Weights of a small GPT-style language model, trained from scratch on English Wikipedia.
Size: width 160, 2 heads of 64, MLP 640 GELU, vocabulary 6735, 5.69M parameters.
Each number is 128 + 32 x the weight over its row's rms, rounded and kept within 0 to 255. Layers, rows and columns count from 0. The size above them is the row's rms in percent of the matrix's.

# layer 9 MLP up, 640x160, rms 0.221, rows 115-157, columns 0-79
size [ 97 105 110  92 105  96  98 107  95  98  92 104  84 100  95 100  95 106  96 104  97 105 103 101 101  91 109 102  99 112  96  94 102  99  89 102  95 105  91 104  99 107 101]
[[ 95 158 149  40 142 123  90 113 178  75 103  94  86 172 142  81 181 108 168 159 134 140 120 106 126 190 176 129 148 221  88 151 171  98 131 130 137 141 142  88  67 179 107 162 118 199 129 124 160  79 140 117  73 175 151 127  96  50 126  91 172 132 105 150  98 150 110 153 117 108 109  95 123 146 118  84 139 120  90 123]
 [161 147 136  80 144 151 159 163 170 102 165 140 155 209 109 140  81 118  73 133 123  89 122  94 132 170  86 147 138 197 146 195  96 111 182 124 141  93  65 162  71 141 159  89 126 111  77 133 109 112 117 142 159 146 102 138  78 121 131 176 153 154 128 117 143 141 125 161 165  93 115 114 167 115 160 159  98 151  82 132]
 [170 125 139 100  90 149 124  84  74  99 113  91 101  75 185 153 101 123 134 121  66 134 187 197  86 110 134  60 146 145  87 127 122 129 130 116 142  71  88  80 137 134 155 160 156 189 100 183 134 109 115 117  87 182  86 123 120 109 123 135  61 194 152  97  81 149 143 153 176 153 151 156 113 133 147 107 101 122  86 137]
 [195 147 124  91 131 139  96 109 106 155  76 123 104 178 132 141 118 125 139 115 140 135 106 120 192 211  99 170 133 145  88 116 112 102 129 126 128  54 130 139 163 103 119 123 133 149 105 129 179 198  99 107  78 169  95 145 109 102 164  91 134 131 145 150 102 163 136 132 165 134 169 165 152 122 121 134 121 131 175 117]
 [ 84  92  76 109 153 147 111 159 109 112  84 122 139 119 166 114 116 216 103 120 114 151 133 106 182 120 108 101 160 164 152 107  96  96  77 117 132 157 120 123 112 181 153 149 156 130 127 134 131 148 127 160  80  88  68 153 148 117 105  89 123  98 170 124 159 128 149  73 165 163  90 160  77 177 134 127 141 135  71 102]
 [120 137 129 180 134 129  99 142 119  99 127 140 102 138 121 113 161 121 111 157  97 123 164 125 129 128  78 169 126 133 149 110 104 127 142 158 135 105  87 151  92 168 173 113 122 110 119 119  73 138  96 116  51 152  94 128 132  71 153 128  83 132 111  47 116  87 153  63 100 129 139  80 110 117 145  60 125  81 111 167]
 [142 173 133 118 142 191 143 174 133  77 160 203 137 163 124 133 162  96 183 137 137 152  72 165 128 150 119  71 123 111  96  90 136  87  78 139 106 104 102 135 159 102 138 115 137 106 137 195  98 185  93 202 101 106  81 113 121 149  71 105 130 123 154 123 167 124 116 148 165 107 167 150 121  92  84 148 173 153 136 144]
 [125 122  90 114 162 120 134 149 171 150 115 120 113 168 123 131 140  79  70  86 187 138  80 122  83 109 151 180  92  80 110 138  92 133 113 123  96 136 125 154  99 146 128 139 168  64  80 138  87 154 179 132  98 116  73 157  76 105  89 180  91  90 137  96 135 135 146 149  80 174 192 138 181 158 129 127 127 121 144 128]
 [136  99 130 187 178 167  96 150  97 149 118 164  84 122 136  87 139 117 126 142 145 143 152 107 148 162 163 121  83 124 110 166 124 110  55  99 136 119 186  29  83  99 104 154 106 165 117 165 157 179 136 156 203 124 110 112  90 141 154  67 133 105 118 173 156 119 103 116 175 169 108 129 113 169 131 111 128 133 105 116]
 [188  92 182 109 121 126 124 132  48 173 118 112 165 128 171 124 136  67 116 158 102 124 136 153  95 149 100 124 139 165  63  78  97 121  67 130 118 131 160 141 126  97 171 167 108 186 123 140 152 166 112 148 136 120 117 121  87 111  66 146 113  65  50  97 171 108  73 134 140 153  65 131 192 142 130  77 157 156 132 154]
 [147 212 108 151 159  65 115 126 134 156 121 111 105  96 146 168 134 123 161  54 108 155 144  58 119 135 100 142 161 130 130 175 157 131  97 141  72 120 115  89 179  80 168 136 179 126 131  25  66 140 112 101 162 101 163 128 122 120 135  67  83  93 146 187 169 189  79 100 149 135 174 152 132 140 152 110 171 119 143 112]
 [128 143 122 112  96 159 195 145 102 107  94 172  79 129 100 111 109 206 120 104 139 150 128 150 147 148 142 155 182 117 153 185  84 157 176 137 113 134 140 172 165 103 119 139 117 160 118 143 133 120 154 108 137  84  83 133 102 137 136 106 166 164 183  43 129 134 133  99 145  91 167  92  95  97 110 112 121 133 163 159]
 [ 80  99 124 217 149 135 175 149 113 146 185 122 153  77 119 159 108 140 142 164 100 119  72 171 151 126  61 124 107 174  78 178 149 141 109  74  73 143 159 110  95  72 160 123 136 124 120 204 135 112 112 134 135 101 128 110 145  83 174 164 111 162 144 164 139 106 115 116 130  93 104 121 185 120 209  96 140 157 136 164]
 [111 143 147  71 119  55 131 105 115 140  95 136 118 167 166 147 136  98 110 144 166 165 134  93 184 133 169  93 120 113 140 129 146 157 172 112 129  87  49 212 156 145 121 143 184 174 104 168 109 158 113 148 108 136 114 159 155  94 177 123 145 113 149  97  50  84 130 125 156 139 137 146 108 102 121  87 121 107 141  94]
 [ 95 108  90 133 165 147 106 203 184 155 138 114 100 170 140 146 122 116 128 127 114 122 184 163 109 102  84 151 117 160 112 120  85 157 113 125 128 129 120 120 140 141 148 154 157 205 146 119 122  99  93 152 123 162 116 111 102 143 116 101 101 100  81 174 213 182 105 152 183 156 162 195 168  96 119 143 139 155  77 130]
 [137 138 140 139 160 114  98 129 124 103 124 109 112 139 138  74 143 177 201 152 158 161 124 102  86 111 117 166  91 100 105 138 146 114 122 172 118 155  83 121 175 101  54 139 104 158 155  99  85 102 193 131 186 149  88 176 163  94  69 126 116 157 149 100 166 129  71 120 149 143  89 156 134 146 134 162 113 156 151  92]
 [113 107  98 103 145 120 158 189 135 102 125 148 160 110 174  94 130 164  58 123  46 146 151 156 117 128 162  85 104 109 122  92 113 153 161 163 138 124 131 110 182  96 157  73 116 134 134 156  97 124 149 153 141 111 100 124 156 121 109 144 130  83 153 145  95 177 118 103 104 130 114 136 105 127 142 104 204 135 154 251]
 [109 124  87 135  79 129 135 158 147 125 125  99 122 159  99  98 132 128  98 194 154  78 154 157 151 165 161  92 133 151 135 173  87  98 131  85  80 162  83 143 117 128  98 115 132 113  81 138 101 208 114  98 131 160 120 120 127 126  72 138 201 169 104 103 188 145 103 145  84 148  64 140 118 150 124 112 109 151 122 138]
 [182 138 112  94  87 110 116 147 148 106 194  96  96  97 129 123 148  64 153 149 156 164 124 113 158 124 181 120 117  83 145 162 170 126 142 123  59 113 152 103  59 146 149  78 108 140 170 143 156  85 104 201  84  78  90 146 120 136 103 118  22  87 151 127 134 123  87  50 117 108 142 161 153  99 124 160 154 141 116 170]
 [146 181  97 122 142 154 117 178 152 162 123 124 115 130 138 166 118 119 116 102  99 115 102 112 140 179 139  34  71 196 152 178 150 112  17  88 154 135 143 156 121 119  84 178  85 102 166  99  93 181 142 149 204  93 142 117 135 115 141  83 109 135 127  94 145 127  99 150  82 103 111 135 118 134 161 131 136 155 113 133]
 [217 136 163 157 132 150 107  71 132 100 131 116 142 158 115 114 169  81 172 155 129 157 164 156 110 114 137 142 113 152 139  72 121  77  51 101 133 126 114 149  90 114 157  84 108 102 132 191  98 143  85  81 118  91 155  90 125 175 151  93 122 121 104 115 145  89 156 160 136 137  98 121  94  98 125 150  97 120 141 124]
 [145 120  80 109 108 146  90 141 148  62 140 159 159 176 105 170  86  84 127 148 151 134 117  84 129 119  93 144 140 156 100 110  84 117 117  48  95  99  88 105 126 104 109 100  95 117 120 112 133 129 140 126 124 159 133 129 106 112  93 134  94 124 142 144 156  93 157 139 174  44  88 120 182  60 188 133 112 107 118 102]
 [159 116 181  90 146 124 156  80  69  86 107 189 138  85  82 125 121 110 143 174  77  79 111 132 121 153 166 188 113 137  85 112 187  78 103 117  98  87 160 115 113 144 128 117 137 159 173  75 102 110  82 143 143  96 158 146 177 121 128 118  65 106 125 142 133  88 112  86 144 127 199  97 148 133 183 160 130 134 107 133]
 [154 183  77 195  71  88 178 131 160 131  60  98 134 162  83 111 156 159  95 127 149  93 119 112 117 139  97  83 100 131 115 189 183 138 128 174  85 129 128 132 162 119 106 142 134 158 151 132 152 166  95 174 134 110 132 166 142 149  82 147 106 127  93 130 160 154 150 166 123 191 131 138 187 118  92 160 150 175 133 147]
 [136 102 115  92 105 207 110 102  78 127 194  81 107 191 101 113 154  84 123 140 147 148 124 144 117 154 128  99 162 105 134  85 141  76 123 212  35 131 119 140 164 139 134 140 173 158 138  90 113 119 143 158 151  76 113 141  94 174 161 112 115 160 123 152  97 153 121 120 106 110 107 139 137 140 188  93 144 120 110  88]
 [ 84 120 162  87 105 138 115 183  84 155 160 152 133 171 174  90 134 122 191 161  90 156 109 148 201 131 117 102  94 165 169 189 189 107 130 135 161  80 127  92 156 169 178 149 168 148 121  60 123 107 107 107 148 195  85 111  99 116 124 132 100 140 107 167 170 127 186 177 148  76 139 170 149 138 121 124  96 178 125 177]
 [155 120 119 109 116  82 134 103 179 114  99 118  91 141  97 120 163 135 120  86  88  77 154 112 185 159 130 113 112  65  91 160  87 126 128 122 155 151  75 120  86 171  72 121 159 117 202 166 122 122 148 109 103 161  71 160 121 149 120 160 127 116 137 124 111 181 106 129 114 103 171 153 126  94 109  87 183  84  95 149]
 [107 131 158  43 168 144 188  99  98 108 139 168 135 139 159 163 136  85 101  83 140 143  90 134  70 101 150 144 179 150 175 153 129 146  82 157 129 140 135  83 131 188 142 161 167 156  71 140 126 121 153  59 133 109 136 162  80 125  98 143 139 125 188 110 143 151 119 164 113 183 169 152 128 166 119 126 106 115 106 190]
 [169 124  73 141 103 109  58 129  62 113 137  88  92 164 104 126 181 102 110 136 120 184  98  92 109  93 145 165 131 125  88  97 105 122 143 118  74 131 110 145 165 183 167 176 133 125 176 194 135 183  86 229 127 138 152 123 157 156 136 122 168 110 132 113 160 133 164  77 113 109  88 151 113 119 132 183 153 126  69 139]
 [116 198 124 116 133  93  67 158 141  91 154 129 157 151 158 168 143  79 127 126 109 106 159 149 143 158 167  93 132 154 120 155  66 112 131 157 101  89  88 147  55 177 161  97  97 148 132 130 105 134 123  80 157 170 101 111 104  96 117 109 122 129 136 125 143 123 146  62 135 113 142 104 191 188 116  72 113 126 111  43]
 [142  81 216 109 156 134 154 179 185  99 126  64 130 113  98 148 154  34  87 141 138 112 155  89 108 154 139 127 196 118 123 137  30 143  99  71 147 120 123 184 147 147 105 103 133 180 114 166  98 152 124 174 132 138 113 144 121 104  56  70 160  87 203 148 120 176  92 136 139 140 135 134 107 118 147 150 114 104 119 119]
 [140 137 127 124 106 147 129 167 126 183  73 137 135 116 176 161 158 142 166 165 154 136 120  79 166 153 121  88 132 118 109 166  99  75  86 119 127 187 150 123 133  53 125  97 127 122 118  74  87  93 137 159 192 127 114 122 161  89  96 122  65 167 103 112 116 128  80 159  94  97 146 124 136 139 123 131 154 129  57 144]
 [ 94 220  33 110 145 144 175 156 186 126 146 150 105 124 112 108 166 137 102 154 110  92 110  86 157 110 107 120 111 146 106 133 100 109 155  80 125 130 134 156  44 105 100 103 122 118 110 153 121  91 106 163 165 112 148 147  92 109 114 119 103 112 127 146 157 129 165 207  54  91 146 152  94 168 118 129 148  77 139 137]
 [ 99 116  81 114  62 127  97  78 150 139  97 127 136 183  99 207 160  97 141  64 161 146 121 144 151 122 134 107 122 136 137 172 116 124 106 154 135 116 162 129  74 103  87 120  98 109 114 130 120 125 142 145 146 112 113 160 120  73 133 161 137 130 162  95 102 137 119  87 131 120  84 197 154  98 135 118 127 160  52 154]
 [130 142  75  80 107 126 116 152 138 116 131 123 191  97 145 123 191 170  82 195  92 108 113 150 157 157 100 135 131 135 134 117 135 112  74 168  83 108 101 103 123 115 109 191 153 145 113 141 118 114 151  82 170 122 135 157  73  54 169 147 200  88 170 136 110 100 131 107 153 105 125 117 132 183 120 126  72 142 144  86]
 [ 99 185 124 131 164 156 112 173 166 145 124  87 154 151 150 177 150 194 127 105 103 108 138 118 131 196 156  83  88 143 106 148 140 113 113 135 115 136 172 162 146 121 117 128 114 136 120 154 149 146 207  75 140 128  66 110 147 118 131 130 133  88 112 156 106 126  56 175 130 147 115 142 151  82  91  80 109 110 132 120]
 [ 92 166 101 153  84 143 103 149 124 145 167  86 115 124 120 113 123 157  99 132 144 109 106  81 185 104 140 154  84 140 149 125  88 140  80 105  97 115 115 122 150 125 115 125 154  97 116 146 170 144  34 160 185 138 136 127 108 129 134  80  58 126 107  94 145 113  74 161  95 145  97 110 124 136 137 148  75 190 149 152]
 [143 129 167 128 157 125 132 112  84  91 153  90 189 155 169 137 147 123 143 106 114 118 111 120 124 140 166 118 141 124  22 111  74 154 128 108 125 120 140 119 110  80 192  75 110 162 169 172 123 114 128  99 105 129 102 163 126 123 226 126 128  86  89 160 128 118 174 186 103  89  94 151 124 112 135 122 155 110 108 113]
 [185 136 141 178 118 141  97 118 169 124 155 139 149 123 165 106 135 148  87 161 155 149 146  74 158 139  91 122 162  78 102 117 175  49  87 185 126  92 131 161 200 173 215 126  97  93 162 143  94 155 118  85 171 117  98 165 177 132 174 136  86 167 153 131 119  87  65  68 119 139  85 147 109 109 156  91 143 182  80 109]
 [142 142 128 118 134 135 158 200 108 129 170 150 135 151 158 159 158 115 120 223  75 126 150 126 113  94  99  85  73 186 137 100 163 118 145 139 109  84 120 175 114 125  88 133 148 103  93 124 145 125 164 147 188 126  97 114  83 152 167  92 129 115  72 107 128 109 165  78 151 111 168 139 111 124 137 165 166 159  85 140]
 [154 122 195 131 119 121 104 101 157 109  87 113 108 139 110 134 172 100 148 114  82 148 140 104 129 147 209 110 138 143 126 107 179  95 159 124 172 114  89  84 188  70 134 182 103 136 145 173  86 108  72 163 126 137  81 171  60 137 103 135 132 118 163  79 142 135 152  92  85 192 112 138 126 118 155  99 153 179 138 136]
 [140 157  96  48 144  97 203 124  97 116 141 171 105 111  78 116 145 113 122  80 131 160 141 101 163 138 121 160 144 163 126 142 141 115 130  91 118 116 150 168 126 110 100 117 188 110  83 121  69 124 121 122 137 109 139 156 120 131  61 156 158 175 188  89 119 152 132 179 107  77 126 169 157 138 118 126 130  63 139 112]
 [128 122  18 131 140 142  73  72  96 163 155 160 133 119  72 146 170 113 104 104 191 167 194 110 127 154 120 164  83 124 117 127 156 151 151 159 132 124 143 141 128  87 134 190 103 171 110  85 132 116 140  71  96 115 114 141 108 131 154  83 152 122 134  96 110 130 165  78 149  90  51 132 147 110 148 145 128  71 122 122]]
# layer 9 MLP down (transposed), 640x160, rms 0.082, rows 115-156, columns 0-79
size [ 96 102 110 108  92  88 100 113  95 104  88 107  86  95  92  99  99 114 110 101  95 101 103 101  96  94 106  98  95 106 100 101  96 107  92 101  91  93  94  97 104 101]
[[125 112 208  89 167  85 110 164 102 216  92 150 164  94  91 151 117 135 178  55 133 106 158 127  86 125 154 145 121 103 124 121  97 162 185 140 113 107 117 166 141 119  83 122 145  87 189 135 108 121 142 141 118 106  96 132 103 121 102 156 155  48 156 124  89 125 129  90 125 124 176 142 156  96 119 164 158 153 158 138]
 [134 153 100 185 200  85 129 138 103 148 103 135 115 129 128 125 116 131 137 202 133 132  64 166 198 135 201 103 160 118  87 136 135 162 110 161 163 156 121  63 152 140 120 140 121  99 102 126 122 119 109  78 143 134 147 105 125 126 147 102  70 119  79 148 154 101  94 132 109 138 113 142 109 124 140 179 142  84 136 149]
 [160 134 105 156 145 138 106 173 135  59 141 140 165 123 166 114 174  78  99  62 146 117 184 182  78 163 143 147 102 127 129 136 125  84 131 105 150  90 112  50 152 121 162 205 184 147  87 116 117  88 134 109 160 131 128 107 120 111 152 123 175 121 184 142 102 146 159 128 121  62 187 104 150 129  81 129  99 118  93  93]
 [111  93 176  92 144 140 147 169 102 135 113 107 101  59 213  86 135 113 131 204 133 116 111 155 149 122 123 136  90 111 104 134  80 134 131 127 189 123 138 121  69  34 133 127 104 162 123 135 152 139 124 117 111 162 149 103  80  89 158 108  79 158 136 156 163 144 171 101 137 186 149 156 151 123  94 103 147  72 180 105]
 [163 171 135 197 121  93 109 107  88 128 104 150 122 172 159 128 122  96 160 153 150 177 108 123 178  59 116 202 204 107  85 132 126 174 127 169  92 159  91 136  90 138 130 137 111 211  92 135 131 118 131  89  95 139 177 141 124 158 109 176 155 199 120 144 137  72 155  88  99 143 117 161 133  49 175 148 110 121 139 119]
 [117 132 120 136 137  66 112 109 105 125 164 108 162 139  74 137 163  83 151  94 135 105 146 110  68 121 130  97  72 159 111 140 125 121 159 144 180  76 129 129 133 156 133 113 154  92 167  74 134 126 102 136 111  98 159  97 126  99 140 149 161  96 145 124 132 163 170 131 156 138 164  90  83  80 146  76 131 196 201 154]
 [145 167 160 229  95 145 101 148 136 128  66 149  65  96  64 170  99 100 150 183  69 130 202 103 136 137  84 155 133 110 126  46 154 159 178 148 102 105 168 122 123  98 142 100 136 146 108 157 103 116 116 121 160  97 128 164 112 133 161 148 191  82 159 136 143  66 124  90 120  83 153 124 107 110 141 127 151 152 136 180]
 [ 98 140  50 110 165 117 145 173  80 198 101 124 130 140 148 102 134  98 146  53 123 107 105 109 102 142  74 133 152  55 130  96 123 159 115  81  62 109 106 139 142  80 124  83 157 131 114  72 113 126 136 104 127 107  76  63  91 125 140 120 110 116 122 123 143 135 158 155  82 144 137 187 133 121  59 149 135 156 145 108]
 [162 117 123 100 114 113  76 118 123  99 129  83 164 121 132 121  89 101 145 141 134  69  99 165 141 132 128 178 129 116 125 119 100 134 141 156 148 163 109 145 205 156 171 132 119 129 155 122 128 135 116 110  85 139 112 119 126 109 148 184  83  90 124 124 102 157 117 161 105 129 119 136 103 103 112 167 111  62 150  54]
 [ 88 163 160 107 166 144 143 111 137 127 151 126  95  57 156 125 120 157 129 127 152 115 187 182 143 117 134  84 105 129 144  88 126 141 153  90 143 194 149 119 149 142  72 151 183 127 126  84 136 127 144 126 133 106 124 167 175 158 140 169  97 110 153 191 102 172 125  93 159 100 156 145  53 205 189 107  82 151 178 157]
 [143  68 127  85 159  94 139  98 119 153 134 114 116  66 136 167 164  78 148 135 199 166 105 101 116 171  91 130 123 129 160 177 124 125 125 147 160 143 136  69 107 154  72  80 102 125 165 107 103  92 116  64 146 107 184 168 116  99 159 120  88 136 145 129 160 173 123  73 124 122 136  95  71 138 156  89 141  71 118 138]
 [141 152 139 124 188 134  76 154  94 194 188 155 126 139 134 133 155  89 129 133 107 145 119  79  90  91  95 184 114 102 120 100 108 121 145 124 118 120 111  89 161 129 128 146 113  73  97 173 156 102 171 130 146 203 143 141 103 119 108 157 119 152 102 157  89 146  99 148 164 134 141 170 105 138 128 138 156 152  98 177]
 [131 178 150 120 135 178  92 155  69 183 120 146 125 188 194 181  43 112 113 122  95  95  79 133 176 158 197 147 116 136 169 193 154 135  99 128 126 185  63 152 136 131 148 138 143 109 127 111 121 126 143 113 145 118 160 112  66  58 154 118 209 110 125 123 134  98 132 136 155  88 190 126 140 162 116  99  86 140 152 122]
 [189  37 158 104 104 147 194 105  89 164 125 124 132 101 177 175 164  87 118 123 117  99 128 157 149 162 102 112  86 126 131 114 136 151 122 170 108 156 144 118 113 127  94 157 134  80 149 128 167 108 127 106 186 127 156 149 175  40 133 113  94  77 130 163 105 161 100 160  53 132 177 125 103 130  77 127 145 161 159 125]
 [150 172 141 152 182 126 152 135 121 135 136  78 113 111 149  50 133 137  94  58 168 124  84 145 148 185 149 101 156 161  84 188  95 157  87 114 103 120 123 125 131 104 174  87  87 114 131 147 104  68 114 119 122  80 149 135 124 163 192 173 118 136 141 117 113  99  65 101  98 175 129 114 165 116 127 134  99 148 160 170]
 [144  98 144 167 101 134 174  90 140 190 161 159 147 120 156 113 109 164  92 174 160  77 182  62 106  49 151 151  93 105 167 133 186 159  55 214 129 125 126 150 120 160  74 100 176 175 154 141  79 116 133 176 123  88 119 131 159 175 109 164  85 110 121 109  95 119 117 133 187 132 133 128 136 108 170 115 148  83 113  77]
 [151 167 137 140  62 126 179 115 112 102 216 113 158 176  96 111  96 111  96 151 141 165 103 155 144 125 144  78 116  59 153 144 143 126 160  93 108 131 112  91 150 143 114 135 118 137 137 208 121 117 142 122 128  93 140 145 177 104  87  86 117 142 163 150 127 163 114  91 122 118 118  64 172 127 147  97 128 151 147 137]
 [ 96 112  92 179 174  70 125 125 124 148 138 127 135 146 150  75 147 126 121  99 155 150 103 140 114 169 128 131 117 183 108  68 120  88  35 141 116 126 131 141 122  77  95 123 167  75  74 158 123 194 130 158  61 144 117 159 119 115 132 124  94 188 109 173 151 106 175 126 129 144 113  38 160 103 131  99  80 175 155 151]
 [ 93 108 107  36 118  89 148 170 159  58 154 150 151 143 157 161 113 121 147 225  87 142 141 112  95 109 143 123 109 122 130 125 145 101 136  76 148 118 142 140 108 108  78 118 130  96 153  84 150 129 137 155 161 165  75 146 132 206  85 131  38 153 115 123 154 114 157 139 214 126 113  94 101 118 144 142  97  86 177 110]
 [ 77 156 205 131 134 178  99 126 138 168 144 179 160 114 129 103  81 165 111 128  99 140 144 110 176 152 169 237 168 104  96 110 103  92 155 183 157 135 114  90 103 116 140 151 206 167 119  99 123 140  96 110 172 136 114 116 142 165 106  88  97 137 165 173 129 117 118  97 126 183 138 130 121 137 192  85 138 113 110 185]
 [104 136  73  87  95 142 112  89  89  99 110 133 151 158 130 134 154 185 130  72 163  76 107 142  91 116 114 119 165 171 138 138 135 105 116 168 129 153 105 135 140 148 166 149 143 164  67 116 133 104 132 138  99 159 189 120 106 146 138 182 179 186 140  66  91 129 173 140  86 121 148 172 101  96 178 170  97 130  83 125]
 [134 120 163 138 121 115 121 189  97 113 165 112 158 120  88  75 143  78  89 160 126 158 111  97 161 109 148 132 134  66 172 132 151 170 175 109 152 136 109 124 121 109 176 127 124 178  67 107 119 132 148 120  95 154 156 136 152  94  98 149 126 148 103 157 108 157  52 153 112 124 177 154  91 168  82 109 137  97  94 157]
 [ 79 149 154 110 150 154  88  84 144 145 149 132 135 136 109 166 152 176 102 120  96 131 115 135 109  92  70 111 117 115 121 134 150 109  98 139 101 135 140 138  79 117  53 112 152 112 116 134  51 146 183 155  95 149 135 135 120 161 118 100 126 136 170  91 113 115  65  89 127 168 127  94 114 156  96 120 120 136 116 150]
 [180 117 142  62 131 120  96 141 138  88  99  62 159 123  89 171 105  72 180 103  87 159 131 190  84 139 203 126 175 162 166 121 140 141  86 115 118 123 108  99 165 140 135 105 142  37 162 148 149 162 118  99 150  81 108 151 109 128 152 112  78 115 137 165  67 142 132 135 144 140 182 124 133 113 168 159  79 105 172 133]
 [126  93 113 173 108  96 124 155 140 192 143  93 124 134 102 136 167 153  80 129 107 100 156 123 139 123  85 191 123 130 127 145 159 211 189  97 154 100 185 106 126 162 116 154 116 125 154 124 131 117 130 136 135 124 100  95 132  86 124 108 112  73 130 117 133 160 157 157 151 159 157 111 209 169  75 163 112  90 164 184]
 [165  79 167 127 123 170 140  73 170 177 145 145 155 134  79 126 118 135 134  65 156  77 116 120 132 130  51 146 139  84 172 135 139 131 117 138 156 116 134  73 137 165 136 144 127  87 117  78 166 148 113 146  81 173 137  99 181  68 136 134 133 131 132  87 146 103 165 177 133  81 107 176 167  63 143 163  77 114  63  86]
 [ 90 180 130 141 179 108 150  88 161 162 142 114 133 100 169 115 137 132  71 124  89  76 156 115 137  83  79 158 160 148 140 151 177 120 153 126  63 110 140  50  96  69  88  90 130 127 139 183  91 157 126 139 184 125 189 134  98 138 123 160 124 113 121 123 192 113 205 173 128  61 145 103  78 134 228 131 159  87 167 102]
 [117 171 112 150 198  94 115 142 122 107 116 155  93 177 131  86  88  84 118  87 118 145 163 136 143 145 158 101 126 116 118 170 114 128  52 107 115  82  73 172 182 127 150 108 124 133 200 126 140 132 131 153 120 122 115 107 160 103 118 146 178 156 157 175  75 123 105 139 137 113 129  88 138 117 112 115 140 175 142  96]
 [156 123 129 161 122 141 116 156 142 158 109 114 187  93  68 147  69 124  89 134 196  93  92  81 129 190 106 116  68  61 181 106 157 233  78 129 118 135  84 137 152 190  98 120 126 147 166 132  80 121 126 114 128  62 128 181 159 140 133 120 139 114 202 135 115 124 102 170 171 107 117 100 133 126 139 135 151 104  60 116]
 [172 114 161 192 184 140 101  51 170  93 100 114  90  75 184 135 102  87 165 159 129 130 155 163 111 165 109  98  48 111 123 117 122 151 141 179 171 121 102 142 133 169 183 107 102  90 187 136 106 106 117 160  70 164 103 121  76 191 125 113  92 173  91 221 140 176 131 133 164 117 133 105 100 121 138 124 144 118 135 152]
 [119 132 141 129 127 163 153  89 101 144 184 164 142 112 131 118 157 180  76 121 146 145 110  95 134 130 141 115 164 151 132 163 108 118 148 170 120 106 142 139 155  93 176 116 140 147 178  94 174 116  97 127 157 147  82 109 200 142  92  69 109 140 179 182 170 103  97 115 128 153  94 142 172 180  58 137 108 131 182 101]
 [205 155 100 124 126 156 140 153 154 159 138 181 108 216 129  93  59 154  97  95  78  60  86 122 103  96 145 114 128 120 140 111 187 149 166 152 132 137 121 121 156 177 103 126 148  91 124 159 143 125 127 109 128 134  94 133 153 104  98 116 154 147 157 100 111 125 159 124 172  97  97 111 164  99 130 111 139 122  61 120]
 [198 107 173 152 189 137  89 148 130 133 140 127  97 128  84 152 124  92 155  99 107 129 156 134 157  83 160 156 161 107 138 130  98 125 140 108 129 136 107 167 143 133 169 122  80 160  90  91 131 141 141 157 108  83 136 102 142 114 131 162 146  56 203 126 121  94 102 140  98 191  55  95 155 135 183  90 139 100  89 142]
 [ 78 176 169 100  93 147 122  77  98 109 108 122  82 129 146  82 138  90 169 151 101 113 112  80 108 157 148  73 121 107 147 148 144 153  72 126 116 181 148 145 160 177 186 145 154 153 108  70 114  86 144  96 129 101 131 147  75 160 132 110 149 147  75 130 155 116 211 111 130 184 208 140 144 129 157 115  58 136 109  81]
 [192 151 164 142 159 157 131 110 140 162  69 129 161 148 131 148 169 119 169 165  90 123  98 146 113 105 110 146  82 144  92 129 202 159 146 126 163 113 128 157 109  72 127 105  91 179 148 145 121  82 129 182 114 115 197 108 146 108 139 166 141  90 110 148 171 131 135 138 126 113 125 213 113 151 102 142 122 139  33 108]
 [ 87 168  85 152 119  84 153 111 128 124 138 128 112 119 184 113 157 149 124 115  73 150  86 185 110 167 126 114 180 100 103 218  88 186 122  64 124  92 145 149  81 173 126 100 109 137 124 162 125 127 208 157 121 145 146 101 168 111 154 111 171  91 131 161 123  98 130  89 139 119 168 119 103  67 124 122 100 113 133 102]
 [198 163 142 129 128  95 104  76 132 151 154  82 167 123  59 120 128 124 157 167 141 131 129 111 107  83  70 122 144 111  88 121 117 136 123 139 119 154 186 104 158 177 139 162 173 132  88 183 138  93 160 106  77  48 135 120 174 106  96 116 142 136 111 162 130 131 147 163 166 134 160 132 124 135 140 101 136 111 106  83]
 [ 91 155  95 108  74 113 111  98 149 140 120 137 145 190 136 136 111 180 158 121 132  92 120 161 114  44 156 143 172 154  65 141 136  90  66 142 119 148 110 108 108 168 143 171  93  96 133 187 171 172  80 162  75  79 104 194  98 147 155 112 128 141 116 105 114 113  93 140 151 159 120  76 126  89 140 117 154 161 161 125]
 [132 101 128 136 126 157  68 117  75 110 132  80 152 131  83 139  88 166  81 139  97 146 166 101 173  65  99 128 130 135 121 142 156 124 118 158  89 162 138 117  90 169  79 140 102 168 150 144 175 157 149 144 105 130 130 142 168 134 123  93 159  64 149 116 142 156  78 129 145 113 102 165 193 137 122  43 121 120 167 187]
 [166 128 136 145 101 102  95 151 114  55 160 129 155 142 154 126 158 106 192 129  93 120 149 160 149 116 107  95 161 102 135 135  94 126  97  84 180  62 167 170 119 146 103 117 131 115 114 101 163  64  88  86 145  46 145 156 138  85 103 169  64 123 179 159 139  85 133 142 118 145 108 134 151  87 179 127 147 126 101  88]
 [121 135 114 132 101  27 131 147 153 130  93 115 110  69  89  96 106  95  92  78 126  93 146 103 191 151 169 151  89 113 185  90 159 133 140 130 146 120 168 145 161 218 112 111 148 122 115 149  68 195 201 186 149 129 192 125  75 147 108 119 170 108 118 144 152 127 108 135 131 161 127  52 112 104 122 158 156  94 150  85]
 [ 99 159 118 193 188 134 186 130 122 153 110 161  96  74 109 142 154 139 121  97  85  80 144 109 131 160 135 110  62  81 132 134 152 139 135 120 160 111 133  73  98 159 130  99 146 213  90 131  71 217  58 126 106 151 127 161 146 139 136 167 185 158 128 143 106  83 128 136 138  68 119 171 120  76 134 181 125 158 143  92]]